Weights of a small GPT-style language model, trained from scratch on English Wikipedia: width 256, 662M tokens.
Each number is 128 + 24 x the weight over its row's rms, rounded and kept within 0 to 255. Layers, rows and columns count from 0. The size above them is the row's rms in percent of the matrix's.

# layer 3 MLP up, 1024x256, rms 0.0716, rows 293-319, columns 128-255
size [ 92 111  88 102 105 100  97  96 104 101 104  95  96 113  98  98  98 100 104  93 101 102 100  99 109  96 106]
[[117 155 144 134 115 163 117 143 111 135  90 119 116 125 104 157 108 203 171 104 149 130 119 152 157 177 101  91 127 126 139 125 131 107  91 142 127 167 143 122 117 141 133 136 122 102 112 142 121 119  98 147 136 123 127  92 127 150 141 123  61 118 155 123 113 148 139 160 159 149 141  94 120 117 111 156  89 145 134 132 101 149 140 153 114 131  79 134 124 130 181 106 148 128  95 154 132 102 130 148 160 124 123 134 153 147 123 144 117 106 166 151 119 139 102 191 172 152 130 116 154 134 115 172  85  89 145 155]
 [107 164  86 124  92 169 168 118 135 132 161 141 140 100 112 100 150 112  87 163 111 154 134 167 103  85 142 128 125 147 116 142 155 138 117  94 111 102 123 186 115 128  92 123 160 110 110 160  75 174 139 129 152 110 144 153 139 107 134 111 129 113 148 164 114 129 143 139 124 104 127 141 155 128  98 162 129 135 125  73 127 140 103 126 111 139 107 101 114 135 121 100 134 148 126 161 150 106 145 147 163 158 106 158 151 141 137 152  86 107 154 155 128 150 192 124 105 147 101 159 133 183 130 108 133  98 111 157]
 [ 97 127 100 141  98 126 113 150 129 168 109 155 113 149 114 140 149 128 138 164 105 134 148 129 121 127 114 165 129 174 150 153 132 140 135 147 148 159  87 136 108 122 117 128 137 124 111 109 138  83  90 181 128  87  86 119 134 124 136 139 109 150 135 142 147 148  71 145 133 119 133 154 150 134 133  97  60 162 144 123 101 140 135 130 189  86  88 125 143  68 141 123 132 111 107 166 106 134 160 160 136 147  98 100 125 116 146 103 129 108 146 152 131  91 132 134 137 135  93 127 103 111 126 144  88 139 126 133]
 [ 94 130  94 147 142 140 111 129 146 116  94 169 129 172 168  71 103 158 103 160 177 136 151 113 121  92 140 128 133 109 102 118 135 141 153 111 125 100 107 142 121 131  65 158 106 148 154 157 162 139 100  90 157  78 152 135 136 129 103 128 140 107 103 165 136 113 138 123 161 104 154 135  90 122 102 133  93 144 118 183 168 158 105 113  95 104 151 124 107 124 118 118 111  92 152 127  96 124 123  91 143 112 126 130 103 135 137 137 140 113 151 109 128  98 150 102 129 110  98 134 145 168 148 158 142 107 136 114]
 [138 127 165 139  97 162 164 170 153 114 141 119  86 136 134  95 134 132 117 154 141 152 101 139 104 122  94 146 110 120 100 169 110  92  74 115 171 174 125 118 125 136 123 142 112 161 108  99 121 111 128 128 126 125 126 140 166  94 125 169  99 134 147 161 104 122  75 152  94 151 103 139 124 157 120 122 149 135 171 115 115 144 110 129 133 127 152 100  87  95 136 147  94 127 144 126 155 147 147 111  94 115 111 144 129 155 105 127 118 127 109 136 131  89 110 137 173 169 141 124 128 161 137 123 129 104  77 159]
 [130 101 113 115 140 104  85 117 145 139 131 167 181 170 116 157 116 110 147 115 147  74 164 174 135 106 138 124 149  91  93 111 116 122 124 167 126 102 134 191 174  97 156 136 136 130 143 131 100 150  85 123 163 116  97 101  76 140  95 152 155 129 150 110 114 137 102 121 185 145 140 131 129 159 132 132 128 140 163 108  87  96 124 138 146 104 122 111 112 157 116 136 122  62 141 174 111 103  88 156 120 116 126 140 148 110 133 139 139 119 112 131 140 124 113  92  97 126 117 153 131 174 109 105 104 130  88 106]
 [153 143 125  89 126 111 107  84 158 163 154 140 136 181 130  99 152 113 103  97 137 153 134  84  87  90 131 138 124 119 128 121 122  91 140 143 114 128  81 149 132 108 122 144 136 125 188 129 109 140 137 105 178  88 117 144 157 113 142 176 136 108 142 143 156 126  81 156 115 111 106 114 111 141 111 138 105 176 124 124 108 135 122 136 136  88 158 116 148 141 115 163 136 150 127 145 177 120  83 135 130 133 114 138 130 128 152  98 151 144 117 154 133 136 107 158 141 174 153 159 155 117 111 104 109 106 124 167]
 [ 93  69 109 121 120 139 128 114 103 161 142 155 142 123  89 113 151 122 137 105 139 166 150 106  90 144  98 149  89 137 130 129 129 160 136  94  98 164 123  89 110 123 103 117 108 145 124 150 156 140 117 128 129  98 121 153 115  73 139 172 100 148 116 156 123 110 112 128 107  79 168 109 157 119  67 109 120 115 124 136 112 117  81 123 137 159 126 107 115 133 119 138 116 152  83 158 142 129 105  90 142 111 110 110  90 145 150 132 121 105 105 170 156 138 166 130 145 141 140 125 130 129 122 125 107  75 105  90]
 [116 137 163 148 146 148 140 127 116 100 105 137 137 131  94 127 105 131 130 130 163 125 144 145 103 135 127 119 140 104  81  69 139 106 134 140 145 113 143 160 153 101 126 106 127 150 145 128 102 167 119 145 140 107  87 150 121 158 145 140 109 181  99 128 155 124 131 116  99 102  86 104  97 146 144 144 108 144 123 109 142  98 158 155  92 120 157 109 129  75 123 143 138 157 123 137 105 127 137 136 130 163 125 153 121 106 181 116 123 102  98 146 112 148 116 106 141 117 106 143 127 171 140 173 144 118 132 106]
 [133 131 149 158 106 127 114 120 115 105  84 120 110 144  85 160 101  95 156 119 175  60 104 115 174 149 137 128 141 129 142  84 118 147 116 138 121 167  95 134 119  91 164 147 100 119 160 110 114  92 124 141 117 107 118 110  95 157 128 125 134 100 109 151 134 129 118 109 124 139 116  88 111 154 125 130 138 135 172 137  60 133 138 138 104 168 107  87 129 170 108  92 156 137 146 131 114 137  79  85  97 124 132 146 154 188 129 106 113 102 134 134  98 146 140 151 135 128 132 122 145 182 155 107  74  95 167 115]
 [131 138 118 137 159 139 126 147 120 117 117 131 105 141 102 147 118 146 140 182 143 151 111  84 145 106 124 107 153 117 110 137 135 130 114 127 140 121 145 117 125 100 112 122 173 147 145 119 150 135 141 127 155 107 141 110  99 139 110 124  92 134  99 156 152 168 137 141 175 123 146 100  79 129 103 144  95 145 137  82 100 105 170 131 141 101 155  72 131 166 181 156 164  88 141 119 129 148 157 133 116 136 100 105 114 118  80 187 134 118 120 158 109 109 102 130  94 116 136 113 156 119  97 143 151 142 105 128]
 [106 139 115 163 134 136 145 134 125 111 121 107 135 150 119  97 140 114 143 111 168 161 185 115 105 144 143 157  89  94 106  94 137 128  91 159 149 133 101 119 175 106 127 148 100 140 167 170  90 126 107 147 130 121 117 131 162 106 164 137 157 112 163 150 146 100 156 120 124 141 143 108 101 126 112 125 137 130 143 137 152 140 146 122 122 199 187 136 120 158 129 143  96 133  92 120 132 138 157 149 127 109 143  80 132 146 143 104  90 115 140 132 135 130  93  96 129 116 139 147 112 114 126 139  89 187 125 117]
 [148 159 107 107  94 172 121 139 124 129 135 119 151 141  84 122 116  70 157 175 112 116 170 128  94 117 129 144 157 144 124 138 105 157 141 117 152 122 131 139  68 120 120  76 144 117 102 136 106  92 126 145 111 113 137  95 109 160 111 102 126 124  82 133 144 129 147 148 115 104 102 116 182 162 125 117 118 124 110 131 115  89 122  58 120 115 110 163 155 132 140 110 142 115 138 156 142 102 109 114 143 147 141 157 152 107 153 159 146 110 152 148 145 181  77 126 205 153 106 170 131 182  99  91 154 134 111 135]
 [153 125 120 133 169 107 116 142 201 173 140 129 100 195 111  86 113 139 124 112 135 120 111 149 125 104 111 118 135 128 123 131 185 146  83 128  88 137 123 101 110 127 127 141 130 150 174 150 109 125 106 155 126 133 155 139 126 119 132 127 155 125 147 146 119  97 144 127 148 157 102 139 115 161  94 109  83 156 122 104 140 109 136 143  97 133 108 131 106 128 126 170  86 147 127 164 118 128 119 120 110 101 135 104 122 140 147 125 116 118 134 138 138 121 104  97 136 109 114 154 181 122 104 150 108 161 115 114]
 [131 176 166 110 127 176 167 138 154 159 149 140  55 184 158 120 123 129 114 156 140 123 132 116 114 105 129 124 147 113 172 121 168 101 151 171  97 141 112 116  87 121 140  89  94 131 144 105 150 134 124 117 146 136 124 120  92 126 151 131 120 101  91 175 136 146 151  99 105 122 103 105 109 112  77  97 148 130 130 107 121 124 115 172 106 133 139  86 107 103 152 160 120 178 143 137 131 177 107 130 134 101 104 112 147  83 131 118 145 116 180 116 136 106 153 152 110 132  89 155 147 149 110 134 101 128 117 125]
 [155 130 117 154 127 141 170 116 133 153  72  94 133 124 123 108 106 115 147 114 175 146 139 115 106 144 150 218 139 113 122  71 124  82 154 118 170 155 126 125 126  95 115 118 107 117 186 172 156 127 145 152  84 101 138 134 160  97 173 114 165 117 133 140 177  91 148 138 125 116 114 121 154 145 118 140 184 148 159 137 145  79 134 135  95 135 113  89 159 128 169 146 128 116 161 183 154 107  92  97 119 166 148 119 146  99 105 143 132  97 123 134 116 150 123 138 107 152 104 129 115 124 114 146 126  89 126 151]
 [154 163  96 175 120 135 125 113 142 155 114 161 154 112 150  99  93 104 109 102 142 130 160 118 121 111 121 137 151 137 163 138 151 125 147 165 112 164 137  63 136 119 106 129 104  94 121 139 124  89 144 190 145 109 128 127 156 132 181 149 141 148 113 151 153 112 115 156 131 144 111 110 133 114 137 142 129 119 124 107 160  82  96 165 169 154  81 143 184 106 158 135 116 116 108 166 149 106 117 163 144 115 130  78 142 134 127 145 113 116 116 131 118 119  92 175 118 125 107 140 157 135 134 157 159 110 111 136]
 [114 110 140 137  78 138 106 137 121 138 137 134 124 125 119 110  94 149 121 125 146 122 164 108 167 122 124 121 126 136 122  86 151 112 120 104 151 155 145 162 118 121 142 154 106 123 118 185  96 131 147 152 148 135 123 114 122 137 122 116 142 129 101 130 146  62 106 145 153 130 120  87 125 129 104 127 100 118  96 132 103 108 121 112 137 118 103 106 124 133 114 135 132 131 144 111 138 166  93 145  69 124 139 128 124 102 140 124  86  95 130 171 149 125 113 145 137 182 108 139 124 187 164 157 149 104 141 127]
 [136 102 146 138 141  89 112 130 100 113 125  91 141  72 142 114  86 102 129 129 129 148 131  88 135 107 123 118 152 104 125  98  99 134 116 187 170 174 152 112 122 102 141 108 129 108 132 155 154 114  89 194 146 124 141 127 163 131  95 176 116 149 106 131 156 136 113 113 149 140 148 167 104 104 121 145 129 153 165 139 102 162 114 150 109 135 123 137 140  87 135 136 108 109 140 180 114 119  96 110  94  92 139 143 132 156 148 148 166  97 163 122 124 135 146 116 156 143 160 112 129 120 136 159 131 145 101 115]
 [141 109  92 171 104 136 137 128 128 145 150 133 123 161 151 154 155 161 139 130 102 179 119 131 173 108 163 166 149 108 107 112 105 106 116 164 127 119 110 179 106 133 127 137 159 122  86 152 125 102 111 140 150 128 102 118 153 126  98 110  80 146 156 101 141 158 108 136 147 100 150 139 150 137 112 138 146  93 108 144 141 112 141 162 182 119 111 124 149 125 146 116 107 164 126 145 122 150 114 143 132 153 117 102  92 144  92 115  98 138 155 156 118 113 109 130 129 138  86 124 150 158 134 171 172 152 104 143]
 [159 134 105 156 143 106 140  91 141 105 141 101 105 117 147 149 140 152 121 133 143 124 130 133 142 126 113 112 118 135 155 109 132 115 105 137 119 175  97 110 137 127 137 174 172 160 117 127 132 121  76 127  93 121 148  83 128 158 140 161  97 135  91  97 124 104 145 121 132 114 110 113  80 123 104 107 120 147 146 108 130 133  91 183 122 155 130 131 145  93 123 170 102 104 206 103 129 157 107 117 147  90 177 150 123 184 159 131  94  91  97 127 103 102 164 106 118 133 114 153 144 152 165 119  96  98 132  88]
 [137 129 120 134  97 115 144 143 117 119  99 174 128 152  70 133 120 142 186 125 123 139 128 117 136 123 119  93 119 133  76 132 140 171 120 136 109 107 131  94 124 119 111 103 126 136 135 151 160 126  84 140 152  96  85 184 148 110 150 184 127 108  80 162  98 137 145 143 130 113 146 115 130 163 118 142 130 170 157 181 116  58 124 133 157 137 130 118 146 119 165 107 136 135 137 159 174 149 159 140  87 124 120 144 112 127 168 125 138 100 150 135 111 129 122 137 148 120 139 132 138 161 128  98  94 160  85 130]
 [107  88 127 125  90 114 129 159 110 122 120 150 157 127 164 108 123  91 147 131 162 116 120 123  93 106 110 149 140  98 107 131 141  96 143  84 168 145 102 122 117 115 111  88 140 137 122 146 191 122 110 131 111 120 112 188 122 144 135 142 161 103 160 120 189 138 160 121 157 126 103 117 131 157 124 145 133 126 178 145 117 134  94 110 126 117  98 112 121  92 156 129 111 127 174 153  96 128 141 132  99 121 135 126 107 103 111 121  99 132 106 135 155 129 108 105 113 128 105 150 152 139 128 128 121  96 102 103]
 [150 136 137 107 149 123 139  99 160 116 133 113 112 142 160 113 132  94 128 139 128 113 106 164 126 122 142 128 104 137 126 133 111 187 121  99 163 145 150 109 121  91  93 139  77 126 124 139 113 160 117 139  88 104 135 108 112 102 172 159 112 130 142 144 133 180 121 179 128 144 127 145 112 131 119 111 103 129 140 138 116 149 138 118 148 144 162 126 137 110 204 110 129 121 113 143 115 111 115 129 186 133 130 127 113 108 115 141 131  94 139 158 153 110 137  71 139 129 134 131  96 111 122 151 108 144 134  92]
 [ 97 151 146 157 120 134 162 119 135 139 152 115 129 180 153 140 152 104  90  94 123 111 143 101 131 112 114 127 113  66 107 148 107 136 136 158 142 160 117 125 160 107 142 139 162 162 113 131 145 122 138 112 173  98  72 107 121 146 137 107 152 132 150 127  92 110 110 175  83 116  95 138 125 124 102 132 182 104 160 138  96 166 145 117 105  90 108 152  89 135 161 153 156 127 121 115 120 122 136  76 129 130 141 126 131 115 132 147 111 105 100 135  95 161 112 104 163 165 110 141 147 103 109 118 142 116 109 144]
 [135  88 109 124  90  76 135 175 128 108  91 162 122 111 124 146 112 101 108 132 111 123 129 119 158 117 187 115 104 119 148 116 140 169 162 130  98 119 129 143  85  92 148 119 103 110 140 111  78  90  91 116 137  92 115  82 154 137 134 160 114 159 135 105 160 136 129 141 137 118 145 125 106 165 143 120  77 118 164 162 121 123 134  99 151 156 141  90 123 148 129 129 133 125 130 180 123 146 135 157 111 182 113 117 125 169 140 143 100 124 146 127 109 127 127 133 117 169 150 145 122 171 131 122 129  90 128 144]
 [132 132 107 113 165  92 125 103 102 124 113 162  82 170 125 123 134 175 113 124 161 111 120 107 102 134 155 167 112  86  85 132 149 149 132 115  94 122  96 145  86 137 148  94 144  98 131 166 144 136  86 129 156 122 133 137 153 135 126 117  99 119  91  94 141 118 130 125 145 103  83 105 130 133 116 154 141 149 144 154 193 112 110 150 148 110 119 119 130 154 169 153 136 134 137 168 151 130 108 135 114 183 117 127 124 111 137 141 125 127 158 139 139 148  95 115 107  96 160 171 128 142 116  97 140 112 115 111]]
# layer 3 MLP down (transposed), 1024x256, rms 0.0656, rows 293-319, columns 128-255
size [ 96 103  95 103 100  97  99 101 106 104 102  97  93 110  97 101  97 106 106  97 104 103 100 101 108  98 102]
[[132 143 141 141 115 129 100 161 138 104 102 128 129 105 112 123 145 182 100 110 112  80  98 168 152 136 132  90 150 102 118 145 100 123 105 120  70 135 140 111 170 132 121 131 104 105 171 118 108  71 100 111 137 135  74 140 133 151 100 150 138 115 153 106 128 168 153 116 138 102 156 108 114 112 110 139  68 141 159 108  80 141 162 145 135 107 106 139 111 126 170 118 122  86  82 107 133 115 144 119  94  90  89 134 116 147 125  97 114 141 128 151 131 135 134 133 178 113 128  89 108 132 168 128  92 147 155 121]
 [106 117 119 123 105 150 139 135  89 175 107 137 108 123 142 161 136 141 126 130 136 124 149 114 117 116 157 136 162 120 159 133 138 124 119 152 151 139 130 127 113 107 126 152  99 138 143 185 138 133 140 158 136 157 113  91 116 151 126 180 150 118 129 134  78 125 132 145 157  85 113  85 157 154  92 110 114 206 152 126 137 126 138 131 154 137 140 113 105 125 161 144 136  81 106 174 132  95 117 146  96  73  92 124 150 145 107 196 109 186 115 128 106 129 128  93 151 116 118 146  98 170 138 157 113 130 139 127]
 [138 120 119 138 123 106 139 171 114 112 131 106  93 112 149  84 165  99 132  88 110 128 138 133 115 182 128 141 126 112 115 153  99 103 160 116 136 153 169 145 123 113 156 133 126 120 134 132 141 137 160 140 106 128 104 126 121 105 102 118 138 215 131 126  96 138  93 118  98 107 139 117 136 149 159 112  79 116 174 143 114 101 143 110 163 164 115 138 122 114 112 135 161 134  94 143 108 156 135 120 132 103  71 136 128 124 182 141 123 181 133  88 135  98 154 141 181 132 125 108 150  81  98  58 135 136 140 154]
 [ 74 145 129 158 115 136 151 113 107 113 120 148 145 119 174 163 158 131 119 131 147 126 124 102 145 137 162 116 131 113 114 162 149  90  84 118 114 138 112 168 100 147 134 135 140 142 102  98 152 112 103 164  79 111 191 146 128 113 133 102 127 131 114 146 133 110 147 101 123 123 158 160 156  99 138 112 137 131 121 144 128 136 102 112 153 112 134 130 112 150 169 113  95  67 135  98 126 124 150 114 181 102 123 120 124 148 134 146 155  74 102 129 123 153 120  77  78 114 103  83 127 105 135 161 143 115 112 138]
 [147 152 144 133 109 135 135  83 151 118 101 141 137 160 161 142  84 124 148 147 120  95 113 100  94 148 124  89 158  91 130  58 145 100 104 157 121 136 153 127 139 126 106 152  87  78 125 137 169 146 126 122 120 195 138 119 131 143 152 116 159 131 131 103  98 161 174 158 118 104 103 132  92 110 145 104 154 151 103 113 168 165 111 117 134 106 118 161 101 122  96  91 110  99 128 130 118 148 156 159 156 116 139 151 156 144 128 132 150 166 150 119 192 139 177 143 121 143  98  74 141 182  96 106 130 105 101 180]
 [153 116 120 112 137 152 118 114 124 143 155 104 101 175 106 108 112 120 130 109 150 111 144 152 130  99 121 112 170 104 116 138  97 132 134 146 110  52  88 190 137 143 121 167 119  90 174 145 125 121 128 140 135  98 148 139 116 101 119 145 149 124 119 128 124 111 132 159 169 102 120 110  79 173 150 123 141 133 114 151 101 155 121 136 131 135 139 111 102 160 130 130 144  92 144 117 164 123 104 120 121 166 125 124 152 133  84 135 142 173 147 147 134 116 128  90 117 128 127 115 109 130 123 113  56 197  86 111]
 [128 126 121 147 128 114 134 121 120  83 135 129 144  99 100 124 130  93 113 136  96 135  91  89 132  91 123 122 140 180 165 111 133  96  99 102 127 144  88 144 130  97 131 148 105 153 153 151 111 129 173 115 114 146 103  95 103 123 141 165 120 139 167 124 145 132 152 147 135 113 111 110 144 114  99 172 116 138 120 148 107 104 132 113 144 134 154 123 151 151 118 161 105 122 104 151 154 138 154 159 118 117  89 146 149 137 171 112 118 140  93 156 162 186 138 116  76 174 164 138 175 157 144 116 164 114 168 153]
 [139  84 140 113 178 165  81 115  99 155 131 165 125 147  81 118 127 107 122  92  93 132 148  90 129 128 146 105  78 137 148 134 134 171 103 126  77  91 174 128 101 120  82 137 127 134 117  91 156 115 180 123 103 110 118 146  84 115 165 128 122 148 142 160 140 136 108 109 116 101 129 103 129 125 126 145 139 143 113 120 145  83  99  78 136 131 166 119 138 159 140  79  88 128  90 145 137 181 162 110 137  92 135 128 164 133 108 150 154 187 147 152 103 120 122 112 158 107 134 118  99  80 188  90 138 101  97 145]
 [123 153  84 180 127 154 127 155 111  95 139 130 172 112  99 149 115 164 134 134 165 107 133 144 104 146 114 136 139 124 122 124 140 141 143 143  72 171 126 185 143 106  89 105 143 125 125 137 126 124 108 163 101 126 143 144 128 107 134 117 121 131 162  94 151 129 127 121 133 136 111 133 136 116  84 163 128 117  90 113 142 167 179 142 109 130 107 121 181 105 119 153 124 130 150  88 123 170 151 146 102 142 144 153 110 102 158 109  98 124  59 127 134 125  94 134 117 146 105 138 129 137 131 156 187 131 141 148]
 [144 124 121 152  87 103  99 107 127 124 109 106 125 135 106 164  91 103 120 102  83 104 114 152 123 127 135 109  94 112 121 137 151 106 185 133 127 130 162 136  75  87 178 165 136  78 147  99 125 105 116 185 128 125 130  74 120 129 131 106  78 103 131 163 158 142  91  82 121 139 110 129 126 127 116 122 127 102 127 138 116 125 186 116 147 171 103 134 119 169 120 158 122 133 126 130 144 122 154 108 119 148  96 158 159 128 137  95 125 158 128 128 115 105 150 111 141 157 102 127 154 186 105 105 150 134 134  93]
 [ 86 159 148 130 129 164 125 146 113  98 120 124 122 144 118 152 130  92  69 141 154 130 104 129 164 169 132 151 137  83 124 158 140 156 122 117 117 150 119 143 112 155 151 111 110 155 100 157 127 105 119 106 104 155 141 127 138 160 143 129 129 125 157 129 142 145  93 126 131 124 129 129 115 145 166 133 105 140 142 115 105 136 131 121 151 132 132 153 125 135 147 150 135  91 140 102 159 190 141 145 134 104 119 113 110 124 106  87 140 111 146 143 159 131  99 130 120 117 137 117 157 105 129 171 142 128 142 118]
 [ 79 118 117 137  97 191 144 153 113 160 155 136 116 105 160 144 126 142 155 143 171 135 160 156 130 120 102 135 120 156 139 146 101  92 108 152 148 140 138 143 157 122 138 118 113 135 125 135  96 149 159 126 120 120 126 112 108 140 110 123 162 132 120 129 145  85 159 135 119 145 128 128 119 116 189 139 112 131 169 124 142  81 133  84 157 153 124 110 139 154 130 124 136 112 113 158 107 141 157 135 139 141 145 133 149 140 144 112  98 113 105 133 124 138 100 151  86 164 149 134  97 171 110  96 117 115 143 159]
 [107 145  91 112 118 131 113  86 117 103 153  90 103 149 160  85 119 150 160 161 134 214 160 114 124 134 135 136 139 127 152 115 118 132 139 116  83 113 160 128 110 134 131 157 118 131  94 144  94 116 115 151 142 129 129 137 137 170 119  95 138 127 137 147 149 124 151 155 148 121 123 115 206 135 148 104 141 130  62 175 152 110 109 113 169 153  99 101 118 120 142 127 108 135 122  63  89 134 152 109 177 118 141 113 122 104 125 128 191 150 149 146 148 120 133 122 152  73 119 114 178 158 115 115 121 117  91 129]
 [132 145 155 106 136 152 120 184 126 121 158 104 100 160 133 107 149 115 127 140 134  99 119 145 106 134  90 138 133 165  95 154 118 173 120 165 124 148 105 130 132 136  95 147 152 155 144 110  73 143 135 113 154 139 183 165 150 146 151  86 146 121 116 107 141 125 119  94  98 152 120 143 123  88 113 107 136  94 111 139 156  87 129 110 121 162 191 153 112 109 101 108 147 143  84 160 134 143 102 106 105 110 140 120 137 127  96 127 118 171  93 111 145 121 108  99 140 132  94 125 143 161  98  63 124 167  91 135]
 [133 117 159 104 105 123 124 162 141 153 126 126 159 141 177 119 155 128 150 116 127 124 122 134 112 131 114 163 124  80 152 165 138 129  96 133  90 121 118 104 109 113 116  99 144 104 133 114 158 143 126 153 147 126 116 105  70 113 142 137 126 134 102 142 128 131  99  78 138 114 126  86 151 144 132  88 165 124  90  96 153 146 112 170 146 152 120 144  90 133 162 120 153 120 140 149  98 107 130 141  76 143 113 143 122  97 140  52 132 130  98 134 107 118 139 123 133 116 109 119 114 114 102  83 145 120 173  82]
 [161 145 119 155 131 174 146 151 130 140 138 119 152  73 101 118 127 100 118 111 121 176 122 125 132 118 138 146 133 180 109 113 120 119 127  94 121 114 138 166 172 132 116  94 124 149 150 126 108 142  82 118 125 125 123 115 147  94 156 121 113 153 113  85 131  94 101 148 139 147 101 100 147 111 149 130 128 145  76 124 156 113 125 102 104 106 121 106 137 113 164 162 154  97 101 150 114 150  91 147 151 127 167 103 162 126 100  83 175 135 134 129 104 135 141 114 137  85 100 106  83 170 138 123 159 134 141 108]
 [133 120  56 172 104 133 162 122 105 116 166 155 160 155 130 107 153 120  99  86  96 139 158  87 118 141 154 131  81 137 148 145 148 140 127 122 114 133 121 128 128 164 152 168 105 110 118 139 125  94 158 135 110 147 106 101 153 132 136 144 149 165 151 146 155 126 150 120 165 161 121 137 108 116 129 155 123 134 123 113 145 104  75 121 145 147  71 144 149 125 108 133 134 150  99 144 142  97 189 143 132 106  93 163 120 154 110 108 116 142 111 143 137 130 132 129 128 155 121  88 137 140 169 152 135 147  95  96]
 [114  80 143 104 111 131  93  99 130  84 131 153 122 131 130 112  81 105 124 118 101 113 132  60 183 120 130 116 126 159 132 160 137 102 125 114 121 147 163 126 152 161 159 124 111 151 113 149 108 108 120 101 125 136 129 160  97 155 141 142 165 205 133 154 133 118 123 122 100 113 145  98 145  97 137 118  73 114  99 116 125 113 140 123 138  86 180  98 120 128 124 105 144  96 141 109 131 114  66 115 137 145 127 127 116 120 120 101 118 135  88 113 166 104 111 121 153 114 128 105 125 187 179 148 155  97  99 127]
 [141 127 167 135 121 134 137 149 131 150 128  86 153 176  74 106 165 133 121 138 124 116 101 135  75  84 145  98 142 155 131 109 103 125 161 135 138 109 101 148  83 143 144  81 149 125 142 137 145 165 133 158 125 135 148 174 140 136 122 118 134 151 141 130 116 139 110 122 137 103 111 109 146 113 103 122 139 127 140 100 112 111  99  95 145 125 171 149  95 103 145 131 118 153 124 130 155 103 110 140 113 122 110 124 138 138 142  97 116  98 166 190 156 123 116 121 178 139 117 117 107 159 115  81 110 129 144 128]
 [140 112 127 167 114 129  96 134 104 118 121 108 173 143 173 145 113 179 125 144  96 136 117 106 118 158 157 129 122 112 150 121  96  86  85 124 102 129 115 152  63 110 160 134 168 130 115 102 165 105 153 135 111  95  92 154 155 151 136  94 113 173 124 148 146 150 119 123 109 113 115 139 145 122 139 122 174 133 117 128 119 148 122 128 155 143  96 133 156 173 143  96 111 168 127 116 152  99 137 136 152 136 144 141 104 147 123 108 123 166 150 126 158 196 112 132 129 132 107  74 124 153 173 153 199 135 134 114]
 [150 110 142  95 118 118 106 103 150 126  90 129 134  97 152 119 120 141 100 146 109 159 117 138 157 131 126 131 166 164 155 138 124 121 160  91 116 124 110 124  78 131 108 154 146 174 163 154 114 121 101 105 149 144 129  95 141 144 125 134  81 141 177 129 114 109 130 123 135 165 140 112 124 148 117  99 118  99 104 147 129 143 114 138 128 143 183 120 102 162 113 151  74 150 151 106 138 170 166 119 134 145 155 142 115 146 111 131 113 110  92 114 151 143 103 124 131 144  98 118 123 125 164  96 127 153 120 122]
 [181  98 175 161 123 103 153 185 150 144 125 135 159  91  85 118  91 134 110 122 131 101 109 121 154 145 114 150 121 128 165 154 117 139 135 165 122  86  83  98 148 136  67  94 163  95 143 128 128 123 120 100 151 140 149 132 129 101 142 142 143 122 111 115 109 124 134 111  96 126 109 110 134 148 120 151 104 143 164 110 132 120 104 109  62 117 126 163 148 121 119 118 125 111 157 119 143 137 162 168 130  90 111 166  84 139 134  73 110 151 126 108  80 149 133  97 119 124 139 111 121 127 144 138 125 124 111 157]
 [132 115 177 152 147 151 131 149 179 149 130 105 169 124 131  97 161 132 134 120 134 104 153 122 118 153 118 128 161 165 100 123 150  99 164  97 141 105 109  73 111  83 128 123 113 137 125 133 111  67 165 138 136 151 117 138  79 164 112 114 113 122 117 119 104 116  89 131 124  88 132 132 184 124 152 117 114 167 172 143 125  91 101 116  91  89 140 143 153 104 123 121  91 163 108 136 128 138 162 149 120 143 115  87 114 163 139 127 129 110 107 143 154 124 161 158 134  94 146  93 174 145 132 120 123 147 133 135]
 [122 115 147 142 120 181 142 112 146 139 127 119 112 125 173 133 149 133 104 150  71  85  96 124  81 120 151 110  87 138 145 152 143 119 148 110 132 134 156 103 116 130 135  97  72 111 120 122 149 168 129 113 143 131 118  96 146 125 124 146 132 139  89 105 119 160 170 106  87 134 139 112 118  91 147  91 126 126 137 120 124 148  97 120 123 167 113 141 132  84 102 122 131 104 129 109 167  94 128 102  83 129 139 196 126 106 117 172 148 139 127 123 195  49 136 116 132 110 126 113 130 167 144 126 118 149 110 119]
 [121 122 123 140 144 138  97 136  96 167 148 109 144 173 103 153 126 113 114 109  79  46 118 123 134 148 140 146 125 117  98 133  71  91  87 154 117 142 165 108 119 149 134 129 152 133 145  76 169 116 160 141 140 127 152 117 103 184  97 140 137 138 151 168 109  63 134 128 135 169 134 178 147 115  76 116 164 150 171 140  81 123 124 127 159 116 103 185 108 129 128 140 115 162 140 110 144 106 154 135 126 124 132 112 120  93 125  88 116  82 142 132  79 148 106 121 164 140 118 136 134 106 149  79 113 121 149 119]
 [148  84 145 117 148 136 121 178 124  98 144 136 116 114 146 135 124 129 125 159 102 125 116 143 131 165 158 100 121 135 138 148  93 190 101  77 120 110 102 138 127 172 135 100 122  50 147 119 128 108 113 159  94 114 159 102 139 114 154 103 119 153  99  79 148 137 191 105 101 118 101  79 127 135 134 110 102  94 147 112 118 126 181 133 109 125 143 123 141 125  95 130 125  86 134 121 134 157 109 159 132 121 168 104 181 153 117 139 120 159 108  81 137 103 101 158  97 128 135 123 110 134 147 134 118 106 100 154]
 [147 107 155 122 153 171 108 140 123  95  91 109 128 165 143 100 134 119 122 145 160 117 150 141 147 135 155 129 119 158 132  92  90 147 115 163 109 136 113  71 113 102 156 135 132 121 196 129 122 144 120 103 148 228 122 108 133 109  87 138 136 134 139 123 113 147 139 157 121 114 115 103 141 180 125 135 182 125 112 140 112 144  88 185 141 151  98 145  74 146 117 142 126 137 141 139  86 122 123 118 106 122 138 127 124 162 116 100  92 145 169 138 171 149 115 153 115 104  95 132 141 121 139  73 105  93 115 141]]